From a checkpoint of a small transformer trained on Wikipedia: biases on query, key and value, 8234 steps.
Each number is 200 + 40 x the weight over its row's rms, rounded and kept within 0 to 999. Layers, rows and columns count from 0. The size before them is the row's rms in percent of the matrix's.

# layer 4 MLP up, 512x128, rms 0.24, rows 377-395, columns 0-127
090,187,122,217,224,226,183,205,151,258,135,143,214,232,254,144,206,223,166,225,234,195,209,310,199,287,170,221,295,169,255,166,166,116,237,187,198,219,174,231,262,145,231,232,118,210,227,139,184,156,146,172,202,225,188,272,192,260,215,244,226,145,191,167,201,203,255,151,230,176,216,222,241,166,194,199,194,306,188,256,142,233,229,144,221,204,177,264,172,173,217,176,199,170,181,154,177,202,200,217,112,207,192,177,275,200,146,226,205,154,191,194,192,186,202,183,176,255,181,147,277,225,224,251,210,189,220,215,212
102,240,185,182,164,217,105,195,220,212,213,184,189,191,209,130,179,199,211,151,210,252,172,199,157,184,111,129,187,135,211,207,142,163,135,193,208,183,206,180,180,224,211,128,211,252,199,169,316,262,233,181,161,214,243,181,196,139,188,204,248,164,200,91,184,145,230,214,193,232,198,175,183,183,134,259,214,239,252,143,191,258,291,172,212,209,198,226,197,239,186,245,181,123,196,247,261,132,139,174,253,251,239,171,159,150,171,258,182,201,156,186,213,189,270,136,254,197,196,217,207,177,242,212,160,172,191,221,181
104,198,170,226,250,137,287,136,195,230,208,215,195,257,185,172,192,163,173,213,162,202,318,248,181,178,280,187,237,201,109,199,162,272,203,180,218,174,195,171,234,213,245,214,175,197,201,170,181,238,192,166,172,129,213,263,115,199,117,203,169,259,219,218,237,114,127,169,200,216,264,138,164,231,203,174,155,239,203,193,172,195,240,233,178,228,241,225,233,135,218,195,240,116,169,231,206,162,191,272,231,180,172,167,212,238,213,234,206,161,184,154,187,190,228,189,137,152,159,198,214,188,172,158,317,206,198,184,179
101,239,183,191,166,213,218,216,129,198,159,179,266,130,177,208,237,281,175,188,226,137,187,257,119,202,239,209,249,152,235,224,160,214,167,172,243,229,189,221,217,242,224,138,171,251,225,125,183,261,227,159,226,172,330,264,152,206,200,213,234,208,144,185,146,241,227,187,210,159,266,223,218,160,183,193,181,176,192,281,239,200,177,174,191,264,150,214,248,230,231,240,185,216,200,210,135,231,200,121,253,230,182,188,212,216,204,165,219,232,256,183,144,177,159,184,179,149,89,179,150,260,240,157,179,161,192,203,222
106,128,242,176,213,121,176,119,206,144,252,225,265,231,176,254,176,146,229,196,193,157,292,220,240,290,200,213,202,247,213,183,144,165,217,230,203,182,163,178,258,208,188,165,179,209,178,190,161,162,188,227,188,167,245,214,216,163,160,236,210,174,224,218,147,202,214,253,275,230,186,112,180,191,205,192,167,207,208,275,132,297,238,198,246,196,202,207,153,153,156,207,158,196,157,176,181,229,188,241,78,178,185,173,244,184,215,202,141,200,151,193,203,296,194,161,235,252,195,199,259,163,149,232,138,227,235,183,224
107,224,235,182,182,191,184,190,168,205,262,239,204,178,165,133,217,125,253,231,165,204,189,230,164,225,160,166,181,185,230,218,242,171,164,214,218,204,287,175,172,206,198,192,207,239,211,203,272,188,211,169,175,228,290,209,219,148,265,205,75,182,228,130,232,171,283,286,233,151,208,176,193,197,161,222,149,193,161,228,144,148,275,151,192,156,181,222,159,150,212,139,242,211,203,150,266,175,192,249,154,194,185,118,164,189,260,177,213,271,200,218,234,260,180,179,293,267,207,245,198,179,166,209,213,230,204,179,251
087,307,283,170,162,161,249,103,213,196,186,137,158,254,159,179,244,236,200,148,91,172,197,232,235,288,211,215,205,249,231,206,262,234,146,168,189,170,174,226,184,237,164,244,196,259,203,207,173,228,225,226,153,208,179,197,182,234,254,129,255,149,224,192,212,163,146,221,224,243,128,209,249,184,269,216,250,248,198,279,153,218,232,191,254,201,215,230,216,235,258,179,257,228,168,179,198,237,261,211,225,230,196,214,239,186,162,181,260,219,186,154,179,155,186,161,197,171,183,212,202,159,159,138,196,177,219,212,122
096,148,91,169,223,153,266,234,209,204,211,241,177,216,174,187,200,253,180,184,233,189,263,196,238,198,163,245,226,216,234,91,176,182,248,97,257,239,222,249,210,267,144,189,205,217,148,212,235,193,161,136,155,226,242,197,207,165,130,221,128,184,159,175,248,168,135,227,161,228,167,183,239,156,236,183,149,256,258,238,222,198,166,218,219,202,229,158,231,198,219,171,118,265,194,212,191,227,171,223,219,199,190,189,224,255,110,161,207,206,190,172,272,281,173,233,195,281,213,190,218,219,245,206,235,179,202,163,256
099,160,121,200,180,176,216,160,205,168,272,232,151,176,152,264,194,156,194,180,166,271,224,204,269,143,204,161,152,147,160,219,189,233,187,134,180,226,233,228,177,267,214,158,202,260,187,249,228,197,132,246,210,261,209,192,250,158,213,146,173,257,158,189,225,215,182,191,217,174,244,173,226,176,226,176,176,165,231,130,166,164,147,191,205,168,210,207,156,151,289,201,199,126,168,156,197,185,267,135,124,230,179,95,126,202,155,159,242,200,255,186,167,170,199,126,171,202,193,252,232,244,231,180,226,218,251,205,249
090,157,218,219,235,167,214,197,227,116,167,247,201,163,252,219,228,145,227,305,250,232,176,182,208,149,188,222,281,161,216,134,153,212,241,285,249,140,156,141,277,228,152,263,181,207,184,192,176,195,164,128,183,171,215,245,172,183,194,225,145,159,248,230,236,197,278,183,193,161,223,178,163,214,153,200,173,178,203,203,168,257,174,171,169,181,200,218,198,224,178,189,152,156,262,144,131,213,176,202,189,175,235,268,198,184,152,115,102,187,216,187,151,196,164,182,206,209,216,151,171,264,161,204,150,201,128,158,243
087,147,208,199,242,181,229,205,258,220,210,220,224,175,164,258,193,249,234,206,196,229,242,231,214,167,202,250,237,184,198,231,211,243,274,213,127,191,192,268,231,204,245,184,126,101,298,236,162,196,209,178,201,161,215,211,130,202,261,265,167,154,282,176,204,243,226,174,161,196,163,168,168,161,186,168,217,222,224,72,161,202,223,263,203,237,166,228,247,158,161,153,157,180,209,215,206,180,163,183,161,162,244,289,184,207,255,135,173,167,221,203,192,82,184,193,201,244,249,199,174,146,204,199,246,170,216,168,236
098,253,228,208,225,283,256,212,235,214,246,225,145,204,188,204,195,209,132,193,182,145,220,187,198,142,163,235,190,145,219,174,185,227,242,228,191,233,183,213,160,226,222,129,108,191,146,257,159,134,170,184,186,207,233,126,149,199,202,146,249,223,148,200,197,250,165,252,253,170,196,209,209,259,248,191,114,231,205,238,193,167,202,155,186,177,213,191,187,180,214,165,243,128,163,229,170,248,169,240,178,191,171,189,252,188,131,109,248,194,252,201,195,235,151,270,201,237,213,168,117,169,241,192,275,179,294,120,195
089,209,123,206,221,191,222,159,264,252,268,283,203,221,253,224,149,134,175,153,243,258,222,209,234,139,84,115,167,149,195,176,239,204,178,266,258,200,191,164,153,185,259,172,202,180,173,170,256,252,132,235,174,174,182,224,149,233,178,143,227,159,163,202,245,223,139,167,258,206,199,197,207,188,205,188,124,192,176,211,242,203,244,256,238,184,161,235,202,202,178,195,183,220,173,239,175,165,241,169,178,151,195,215,284,159,189,274,142,222,281,221,210,224,226,234,127,210,209,224,178,230,180,154,265,207,170,180,215
090,221,312,213,232,239,225,163,119,211,197,248,267,174,215,180,194,227,242,160,178,214,223,233,169,236,202,207,128,129,155,243,219,232,176,181,185,164,304,217,132,189,198,222,209,215,248,214,228,166,152,140,224,149,158,222,214,192,241,205,146,187,167,183,255,205,217,179,222,137,135,195,245,206,238,264,173,219,138,169,118,232,223,187,295,195,229,190,206,141,182,161,245,260,212,248,164,171,207,283,170,193,208,153,252,266,116,180,194,219,203,226,213,160,230,256,241,188,194,205,211,173,114,147,229,200,184,170,178
101,218,145,203,183,213,139,147,209,204,194,227,152,242,259,118,231,179,217,242,206,185,275,265,223,221,172,246,161,147,170,202,277,215,254,143,217,210,271,134,165,225,197,182,326,229,208,204,179,185,223,146,136,240,179,242,224,158,172,200,248,255,270,161,214,215,206,186,159,167,220,229,200,151,197,209,230,206,199,172,170,135,215,209,231,201,240,138,173,171,233,181,82,168,197,203,230,139,221,274,249,208,191,201,134,192,229,237,181,203,239,228,187,261,213,228,237,226,180,184,182,257,207,223,190,294,277,182,179
095,148,168,221,174,203,243,176,210,240,172,201,149,158,170,252,175,148,186,175,235,205,183,305,120,186,223,222,228,198,172,206,184,338,227,270,291,158,284,222,258,256,192,203,173,186,221,130,183,194,202,141,180,183,203,268,190,166,202,183,203,147,202,204,154,189,159,231,143,230,248,137,237,219,228,104,243,130,196,165,210,169,249,198,193,151,161,213,232,192,218,222,244,172,198,174,216,208,219,259,230,251,195,221,102,140,142,189,183,183,190,229,132,215,171,193,180,183,204,223,190,212,177,145,274,213,220,225,167
113,150,182,156,225,283,240,220,236,179,218,207,157,220,103,225,239,206,227,301,212,180,192,176,195,150,204,161,162,166,277,168,238,260,200,136,173,229,190,172,184,211,268,195,195,133,196,152,199,143,189,121,250,194,199,211,229,199,227,173,285,142,146,210,212,181,204,176,160,155,179,199,247,126,189,240,235,181,141,222,319,188,234,158,177,226,196,175,174,243,187,172,157,210,226,121,170,132,179,221,217,193,259,203,214,205,232,163,174,168,254,208,199,200,220,152,182,184,177,100,231,224,255,137,189,211,145,232,165
091,195,204,128,214,200,181,202,201,236,170,205,145,254,225,273,222,217,227,222,283,151,228,228,200,266,202,197,160,238,245,202,210,181,226,198,225,236,214,264,227,209,233,150,254,135,239,221,206,215,252,179,251,165,141,218,282,225,199,188,229,146,264,201,169,226,242,201,199,212,255,237,184,220,181,221,157,141,127,174,247,163,179,209,138,207,289,281,157,163,233,155,162,224,123,184,175,223,199,202,185,233,134,183,157,176,246,180,247,141,200,136,251,201,274,191,160,157,142,181,166,252,236,235,248,216,300,232,218
103,219,214,256,258,210,187,163,118,228,243,220,226,181,185,127,210,228,228,186,227,219,275,189,276,89,190,226,310,185,154,225,237,163,224,191,204,232,222,171,176,205,155,255,276,182,238,205,190,265,232,205,213,252,151,126,201,205,235,200,171,227,168,236,203,221,297,204,205,228,208,134,250,239,189,167,179,188,199,151,208,218,215,225,201,230,205,184,125,226,238,177,188,184,146,205,271,237,231,166,223,283,219,208,210,256,190,220,176,212,128,168,161,255,179,179,147,200,249,211,215,239,243,132,196,208,129,263,132
# layer 4 MLP down (transposed), 512x128, rms 0.114, rows 377-394, columns 0-127
093,301,186,206,290,222,138,204,229,216,279,201,133,263,177,152,162,202,171,211,198,229,222,236,158,187,200,135,159,198,111,198,155,182,171,167,197,188,168,219,213,147,209,244,162,203,135,155,180,214,233,192,222,200,212,269,213,200,259,201,200,143,282,245,208,216,208,166,182,186,188,250,196,224,238,182,198,181,203,231,154,161,200,177,217,188,181,224,177,211,116,169,130,255,240,199,169,209,209,294,239,175,250,205,178,223,152,129,163,211,194,184,176,229,233,199,255,265,231,266,126,222,320,185,145,243,183,146,178
100,254,144,228,184,200,137,168,240,169,177,125,126,163,159,159,187,254,211,151,227,243,217,195,255,219,165,193,170,140,201,125,238,210,175,218,200,193,179,203,251,201,184,157,152,296,239,198,281,247,248,185,207,242,200,184,223,123,164,142,228,191,246,142,213,270,210,153,182,229,182,195,130,131,133,246,208,271,196,162,184,124,172,187,198,251,174,228,221,234,188,203,233,223,217,248,245,207,232,177,210,257,244,163,217,172,196,229,219,246,293,179,203,223,264,246,206,232,207,142,240,121,209,191,192,152,239,144,195
102,210,215,157,158,262,249,205,190,124,181,181,156,151,181,234,177,277,206,228,244,286,201,210,198,217,209,210,179,259,259,172,176,131,165,178,204,189,165,207,190,189,258,248,186,168,184,211,189,163,227,208,274,229,93,151,158,260,239,191,195,115,247,163,229,209,230,243,174,194,258,188,176,144,224,151,223,135,167,197,228,287,284,157,179,226,249,199,195,260,107,235,203,170,193,211,246,146,238,183,213,172,264,197,176,187,203,287,137,160,174,184,276,215,220,186,182,212,165,216,184,187,179,246,245,179,166,206,141
105,194,166,206,185,232,259,252,205,186,162,184,233,121,200,265,137,154,186,215,211,266,161,212,228,167,228,211,218,153,192,221,206,269,111,149,197,220,208,167,198,274,232,194,261,247,224,201,229,208,209,201,204,174,218,137,123,178,117,239,190,177,262,206,250,150,182,152,233,187,184,212,225,151,184,170,171,161,157,230,235,221,150,175,180,168,115,244,251,131,183,193,270,166,263,203,156,259,212,219,219,199,246,167,162,228,181,181,188,245,261,202,124,120,171,310,182,220,207,203,203,192,200,265,162,255,253,235,223
100,199,228,222,203,203,192,211,158,140,193,206,197,245,221,141,173,167,253,152,170,210,253,258,163,234,156,207,187,191,214,216,183,163,198,131,205,281,143,243,179,249,242,141,210,218,215,249,118,295,205,219,205,163,334,246,218,155,181,189,280,174,144,230,182,175,190,189,173,201,189,226,233,245,131,218,207,150,167,240,98,201,202,209,236,157,244,177,168,261,194,199,193,180,150,176,209,255,187,205,141,209,237,200,225,207,287,229,169,190,227,158,170,222,224,171,227,168,263,249,217,186,93,208,139,166,244,182,189
107,180,182,185,188,238,186,168,163,250,256,150,164,274,182,196,200,172,174,188,174,156,236,196,204,244,210,181,172,182,181,165,171,190,224,159,167,171,221,112,234,218,202,213,200,267,202,205,227,122,166,176,215,214,174,189,189,121,130,259,167,148,237,256,171,179,308,165,163,145,240,209,184,177,223,210,244,182,251,188,262,203,214,249,275,104,221,207,192,187,241,229,127,237,181,223,201,236,271,180,295,196,224,208,259,227,113,141,184,160,170,234,208,244,204,292,135,164,205,155,237,185,271,248,185,199,201,211,190
081,188,235,175,185,215,218,184,206,194,161,307,209,261,247,160,127,186,195,202,167,198,195,176,184,242,232,186,224,194,268,124,210,280,199,212,175,214,132,220,214,170,160,203,171,183,130,226,221,247,213,154,130,206,171,202,215,180,179,117,316,208,189,163,210,192,211,178,152,201,254,126,238,171,231,252,189,217,222,225,180,232,188,215,211,230,268,235,139,158,130,208,213,182,183,205,245,202,205,183,191,146,218,232,224,259,160,182,201,214,169,211,167,127,222,156,246,212,193,142,152,320,144,215,148,260,257,281,173
094,219,233,227,168,225,217,184,207,180,233,194,170,204,210,242,246,217,245,152,274,207,157,255,139,237,190,165,178,216,206,221,158,171,271,170,261,249,145,262,152,183,203,309,201,204,164,257,186,226,173,197,145,167,239,104,228,264,260,183,236,129,210,252,159,256,210,180,260,184,194,93,164,199,204,144,202,193,162,204,202,186,138,160,216,175,198,232,171,229,159,244,215,209,149,218,246,195,199,162,278,152,203,239,238,145,174,201,220,213,188,220,200,264,204,130,186,118,178,164,154,299,214,243,215,169,225,198,183
096,178,192,140,123,166,201,172,205,249,315,199,223,182,244,124,257,186,207,181,191,171,228,248,253,127,236,224,160,169,216,210,258,307,167,201,261,211,191,198,205,174,199,198,207,203,158,210,231,222,133,253,190,244,220,179,248,190,154,181,233,206,166,194,203,184,175,213,152,187,212,148,210,249,158,196,218,191,201,157,206,273,248,188,213,212,183,204,211,171,199,186,230,127,175,267,194,252,200,122,232,137,126,92,185,252,180,139,216,232,177,160,229,253,192,113,171,168,175,294,243,202,235,173,258,229,191,216,214
090,210,162,233,265,184,184,280,130,292,174,215,193,258,152,201,248,143,206,188,153,324,211,162,238,217,181,76,134,240,212,208,232,171,211,219,203,277,236,176,228,158,187,226,152,165,157,198,206,160,167,203,227,212,172,216,202,149,215,206,207,187,149,148,203,251,215,208,192,190,229,177,148,118,178,160,193,297,197,215,197,211,220,174,207,251,269,233,256,228,293,213,177,207,204,188,194,234,201,177,197,219,220,187,230,170,269,162,200,262,204,172,158,197,214,260,159,131,172,134,161,160,206,220,149,158,187,235,206
098,215,265,133,206,212,244,180,169,246,141,262,155,241,146,233,122,179,302,137,163,172,213,141,200,237,260,220,260,199,178,161,213,142,166,235,178,265,211,133,203,265,162,200,210,163,146,207,186,195,188,218,147,211,177,236,182,181,151,245,179,225,192,183,213,176,268,140,203,284,215,199,187,182,255,171,186,210,216,206,248,209,150,168,191,166,189,210,143,263,224,148,184,178,169,229,170,263,161,168,201,300,147,240,221,161,190,201,178,160,239,176,224,170,202,302,150,225,204,215,237,190,187,249,193,148,253,237,264
099,198,223,200,234,147,200,203,138,229,244,128,227,238,216,221,226,263,197,172,196,162,228,192,187,160,233,192,174,155,153,182,149,148,219,215,180,200,155,199,246,177,270,233,91,164,255,233,257,279,226,166,159,188,128,189,201,255,208,135,173,193,234,190,206,165,238,169,221,281,169,187,238,279,167,193,214,257,156,192,192,185,164,242,192,214,260,211,213,164,135,200,244,258,175,220,219,194,270,185,244,228,252,191,144,224,156,162,214,304,196,228,258,179,170,135,208,169,194,124,118,211,190,268,213,212,189,137,177
090,233,256,198,201,207,178,210,243,230,153,212,174,182,246,181,160,291,140,196,296,186,229,174,212,147,222,220,131,216,208,209,199,202,243,232,170,185,227,261,193,166,159,206,218,196,191,198,198,253,166,194,184,154,152,223,208,181,217,232,211,184,212,124,193,173,126,232,186,185,294,281,178,192,237,163,202,225,295,264,229,224,201,143,212,144,199,149,285,188,181,282,214,203,201,173,170,243,132,156,192,134,214,155,244,261,219,144,214,153,180,141,169,170,185,154,179,233,183,143,158,245,258,112,216,246,204,264,225
095,216,205,193,196,197,237,181,142,200,210,211,264,160,263,266,209,215,240,154,147,295,216,224,196,168,205,192,250,150,107,193,236,201,233,195,228,201,239,242,151,185,279,134,210,155,153,223,174,165,178,215,191,190,181,217,140,168,198,254,190,146,229,207,222,223,181,237,151,244,138,256,244,192,216,214,239,222,180,262,179,220,140,166,168,214,139,218,143,209,213,141,194,243,167,220,121,231,122,243,176,207,216,230,253,251,220,194,240,150,206,174,137,111,273,232,176,170,229,121,182,186,223,300,212,250,159,218,185
098,139,157,236,158,226,199,199,187,205,176,162,202,206,279,190,222,190,210,148,215,150,184,118,189,168,215,159,253,235,276,177,219,262,214,210,193,210,220,250,143,286,148,187,151,115,196,185,185,201,198,214,230,204,232,150,161,252,248,157,176,197,183,252,201,174,191,168,235,222,160,205,211,188,169,203,160,184,232,217,201,166,244,152,125,256,172,250,180,288,174,207,246,242,226,281,103,200,255,183,259,224,288,275,152,182,220,221,217,183,232,181,157,150,150,159,196,218,180,156,195,207,223,212,167,321,166,190,228
098,118,260,219,205,204,186,261,171,234,140,212,267,172,242,226,150,184,168,163,287,140,151,176,141,162,150,146,197,241,181,224,191,211,204,169,253,198,243,212,172,189,255,157,250,138,155,208,201,135,169,182,150,184,184,208,259,165,203,202,234,158,172,266,268,215,231,203,166,175,196,229,218,189,143,178,208,235,180,254,180,188,176,203,153,242,168,227,204,181,203,211,218,193,159,194,177,190,110,234,233,257,207,187,198,138,256,156,185,211,185,191,195,220,216,176,230,179,158,265,287,169,298,200,326,247,282,224,190
107,192,182,233,231,161,197,156,202,216,180,241,140,205,234,239,181,195,151,132,181,251,142,186,192,287,202,228,217,172,206,240,131,162,186,207,166,212,194,126,289,145,263,122,200,210,254,168,234,243,198,219,179,96,329,164,237,239,255,219,198,182,179,201,173,146,143,233,206,125,237,243,177,157,177,157,231,178,227,150,204,202,166,230,231,209,170,210,296,156,134,211,215,220,177,209,216,228,171,176,203,159,185,182,228,216,230,269,230,177,226,178,200,244,200,226,273,236,246,185,205,198,181,243,160,173,244,117,191
089,273,185,249,203,237,166,275,239,178,213,168,175,222,251,263,187,195,116,207,207,165,200,242,180,275,192,174,136,241,238,152,181,162,229,151,273,209,232,193,225,229,194,126,219,230,233,107,174,229,256,199,268,216,182,157,175,183,235,208,161,166,256,142,184,197,212,194,187,84,163,220,185,252,187,245,146,212,264,166,224,211,215,207,192,251,218,180,146,135,174,176,168,166,151,255,182,187,168,247,173,260,281,287,187,191,219,180,176,161,177,132,163,210,224,206,145,232,245,173,213,135,188,186,255,227,231,210,204
# layer 4 MLP gate, 512x128, rms 0.24, rows 378-395, columns 0-127
103,183,182,139,179,211,228,194,226,194,216,201,140,194,159,165,197,220,130,167,218,170,228,213,251,212,165,198,232,222,245,222,82,141,183,211,104,193,205,167,238,228,190,153,187,225,227,228,262,296,272,196,213,246,141,196,199,142,218,137,244,208,214,228,137,188,191,199,227,207,170,192,164,94,200,260,227,259,201,189,127,266,150,198,186,246,159,235,219,265,221,179,175,200,156,199,195,176,201,134,117,191,196,240,153,206,247,188,156,198,269,155,183,201,233,207,243,145,172,238,218,138,246,268,245,216,255,184,236
091,141,153,181,214,199,128,222,225,211,214,220,248,192,257,234,202,206,149,213,193,186,230,170,219,185,246,139,131,262,259,183,96,171,135,222,173,217,203,267,217,169,220,161,254,150,178,198,260,189,256,223,227,221,227,159,196,99,126,204,228,138,224,224,202,257,239,139,185,139,186,152,138,178,222,141,265,148,171,278,250,166,189,134,218,239,183,148,212,244,154,239,211,192,205,179,206,127,172,209,254,128,241,217,233,201,199,197,252,201,188,152,211,199,199,163,141,158,231,201,245,168,200,152,210,151,201,250,177
101,200,238,96,154,183,254,211,187,179,187,210,266,152,185,198,197,211,206,267,215,251,206,239,255,178,232,212,156,264,185,162,131,220,155,181,253,166,154,130,205,188,210,218,272,187,140,185,173,252,263,188,157,236,247,221,149,225,204,208,168,194,229,180,149,214,155,187,216,276,255,177,168,211,194,173,248,225,143,284,179,236,145,241,232,186,95,209,252,217,158,187,232,181,201,185,144,235,173,174,248,179,264,241,161,227,192,186,196,176,211,256,145,141,143,237,227,152,213,237,197,197,235,199,149,203,293,167,122
097,215,221,270,221,202,192,123,249,230,231,211,204,218,205,158,202,241,186,273,213,155,159,253,188,174,186,178,220,270,110,211,185,146,222,235,238,220,182,158,230,196,235,213,190,223,219,203,174,250,220,185,134,151,281,158,261,181,179,254,199,245,176,222,236,155,150,157,197,192,178,127,214,204,218,181,173,180,209,227,139,216,232,228,206,222,246,185,152,157,208,240,143,132,154,241,220,267,104,163,138,188,216,219,265,195,251,237,198,210,242,211,264,199,153,176,124,217,181,202,192,238,151,79,126,247,203,253,170
109,229,229,136,185,200,239,164,169,260,263,285,117,174,147,174,153,158,182,275,204,192,147,201,181,235,130,156,197,255,215,205,232,207,187,173,156,196,133,128,264,210,184,220,218,140,179,168,207,178,264,194,204,198,202,243,234,202,235,153,126,229,246,186,217,237,184,202,180,197,138,232,181,250,203,178,212,200,198,305,210,171,241,199,233,220,216,183,158,140,182,101,213,170,137,161,254,234,190,283,159,228,259,158,144,132,256,184,199,210,199,157,171,200,226,181,200,209,190,226,236,234,209,125,236,271,225,151,222
083,168,270,294,185,256,219,140,250,214,158,261,181,208,221,225,185,180,222,232,226,167,207,220,203,193,214,188,166,188,175,240,219,247,218,224,177,165,155,151,164,223,145,172,259,221,190,199,173,198,191,257,171,213,261,139,94,212,187,168,199,184,117,166,165,220,195,222,178,317,203,192,165,214,206,153,233,100,240,154,261,251,213,146,179,116,130,214,243,223,185,189,242,230,134,145,194,150,223,198,239,188,195,209,270,151,215,228,207,227,163,190,199,168,248,261,134,222,198,225,213,207,92,219,230,168,200,185,187
093,201,280,166,170,252,192,233,207,196,198,235,122,257,207,216,190,204,189,214,259,120,175,126,185,190,195,235,207,253,178,222,197,176,183,142,210,243,220,230,242,289,265,229,152,187,197,178,143,179,166,231,273,112,263,156,215,195,175,259,203,254,174,226,159,207,208,219,102,223,159,100,232,256,220,147,248,167,206,179,225,211,228,166,200,264,153,214,156,263,212,228,173,182,188,260,200,244,249,187,214,237,185,197,235,208,236,204,180,184,213,157,260,160,236,168,177,162,195,143,268,160,208,171,199,297,232,144,193
097,168,172,258,165,203,273,185,108,261,217,233,303,174,165,182,204,244,190,181,180,241,222,182,257,147,203,87,226,169,181,208,162,91,195,216,182,192,114,182,175,134,202,274,245,156,207,173,178,172,202,210,183,208,190,179,219,231,268,222,253,138,193,226,233,231,216,167,178,197,167,217,203,194,204,216,227,240,182,166,207,179,275,214,166,196,161,195,194,218,174,192,238,224,140,157,75,274,249,161,215,197,194,217,158,231,190,234,182,181,154,184,184,136,178,163,166,127,204,160,224,260,204,242,228,219,234,183,270
083,228,179,198,260,167,194,197,213,148,169,237,209,208,206,177,210,204,183,199,209,237,187,111,194,153,209,166,288,139,211,164,236,197,217,273,309,193,145,186,226,240,171,212,182,176,251,212,200,168,188,132,251,162,238,304,252,208,180,204,185,175,271,153,212,222,205,245,136,167,177,188,173,199,187,190,208,128,219,175,152,227,165,212,246,144,167,237,194,220,186,185,245,200,256,202,244,216,203,202,219,167,235,289,210,221,182,104,157,191,231,206,211,255,165,241,271,149,311,198,271,208,152,181,202,246,185,142,269
089,106,136,157,246,140,220,166,310,235,216,189,242,203,161,248,230,249,225,146,237,148,181,236,186,210,204,225,162,183,192,181,212,150,295,206,203,190,200,177,274,246,246,281,123,154,266,224,115,192,220,198,176,162,181,249,189,238,258,198,160,117,224,176,211,193,253,202,200,221,173,215,234,165,182,225,244,142,235,156,145,204,238,229,219,212,197,214,248,166,189,183,199,153,206,197,169,203,196,218,177,210,187,291,234,200,236,185,155,120,218,165,233,171,170,213,165,226,214,176,167,234,217,183,228,151,149,162,310
101,190,170,275,287,165,252,292,226,162,210,194,225,217,292,232,197,206,262,205,235,179,232,198,199,205,203,168,113,206,239,209,155,222,223,216,120,108,160,236,264,174,204,177,207,239,193,195,208,150,213,178,160,225,235,150,159,202,185,255,161,191,176,149,209,228,222,150,225,223,211,144,142,179,200,229,195,145,202,258,275,183,203,244,132,203,149,230,190,233,182,141,235,148,205,115,111,206,251,227,156,217,167,185,239,193,221,167,246,137,215,174,233,182,221,281,150,213,195,225,186,159,172,179,193,165,142,127,210
091,202,189,233,201,120,204,171,214,220,112,160,246,251,248,206,189,212,181,252,220,149,179,195,247,209,222,166,144,234,192,262,252,286,266,205,223,135,131,180,261,160,202,265,242,215,152,194,194,220,144,154,185,299,187,312,230,236,165,181,205,155,249,218,217,212,152,278,238,206,177,237,181,239,272,147,229,192,259,180,143,100,265,252,160,170,229,211,198,199,204,211,219,221,160,243,167,197,187,261,184,188,180,120,226,223,170,145,208,201,193,211,189,201,199,204,200,230,189,193,194,225,270,228,217,224,186,175,259
095,202,261,152,250,149,222,183,184,208,208,182,240,139,221,163,274,239,178,152,176,280,216,210,219,236,177,234,194,184,127,169,189,188,167,170,191,176,255,200,149,181,237,125,170,219,209,238,232,216,166,183,171,113,160,127,249,229,216,229,189,167,224,150,237,220,165,240,197,240,154,175,230,157,206,205,140,167,106,129,118,192,192,225,266,229,196,278,214,219,184,192,235,230,228,207,230,134,276,247,168,205,183,213,252,302,207,205,210,194,158,194,247,221,201,186,254,192,236,201,261,254,185,191,232,175,153,94,206
106,220,136,178,222,153,225,253,248,217,193,162,212,216,255,283,303,224,176,167,211,153,267,149,215,203,199,195,192,272,271,207,153,205,278,184,191,163,254,223,210,261,202,259,189,232,194,213,180,196,187,140,162,250,137,209,227,263,165,145,226,173,231,175,171,220,213,183,230,230,184,161,213,176,295,256,233,139,173,211,205,204,182,207,159,175,173,191,246,187,215,174,205,297,184,191,159,198,256,201,228,209,241,233,144,169,252,263,254,175,258,218,288,215,283,189,140,168,171,281,176,236,164,186,167,180,223,185,168
093,145,188,217,171,184,174,173,247,201,173,150,309,226,224,129,228,177,234,245,207,248,222,174,198,253,179,220,197,143,248,179,169,123,161,236,118,250,117,153,220,255,224,237,127,176,262,273,144,262,190,246,208,209,192,171,244,129,203,185,186,236,151,211,182,218,248,171,222,153,210,235,115,184,262,252,207,167,212,227,161,210,149,225,278,178,211,226,269,268,243,167,167,211,160,227,203,178,231,198,224,170,245,233,227,146,232,180,236,202,198,195,198,129,248,251,210,220,178,196,180,223,132,161,133,185,179,206,211
119,119,191,223,270,239,210,233,169,202,190,211,205,191,244,177,143,159,257,225,186,187,246,213,220,218,183,208,242,202,159,249,218,192,172,211,231,162,164,157,143,194,147,290,177,164,213,274,130,172,224,186,175,274,212,223,146,180,216,135,171,246,163,233,224,268,270,212,258,235,149,269,193,104,201,158,156,144,201,166,157,155,223,264,251,223,142,152,159,215,205,237,192,165,191,137,192,200,226,200,211,183,141,235,189,230,202,198,189,170,94,201,174,144,180,259,213,180,124,248,263,176,209,199,251,158,241,225,232
088,150,132,155,254,129,215,184,222,184,259,261,171,162,171,144,167,217,189,157,241,197,158,194,224,275,186,183,207,165,209,216,286,203,186,196,198,285,210,147,194,168,207,183,220,260,255,205,140,252,131,160,188,158,234,130,200,189,195,259,185,224,160,180,200,210,218,227,161,244,186,225,242,200,220,186,227,192,160,268,186,170,194,222,262,171,137,170,232,218,207,196,231,213,218,237,209,163,216,326,226,196,227,211,138,225,198,141,241,205,203,201,119,234,233,228,204,141,191,298,259,231,248,105,196,138,196,144,199
102,147,187,201,201,148,206,262,155,232,154,199,193,187,222,173,198,183,194,145,191,144,218,230,121,216,158,224,209,177,215,222,168,280,204,184,228,211,184,165,167,228,250,284,181,196,211,198,166,201,101,189,168,130,267,203,231,187,234,225,182,170,246,214,261,244,175,207,185,113,247,138,206,179,224,218,209,187,137,192,151,77,75,245,204,227,208,204,216,244,140,209,199,205,227,231,223,285,110,227,196,178,261,277,225,199,180,202,155,161,223,220,230,137,162,150,238,152,201,185,233,195,194,173,186,177,193,146,223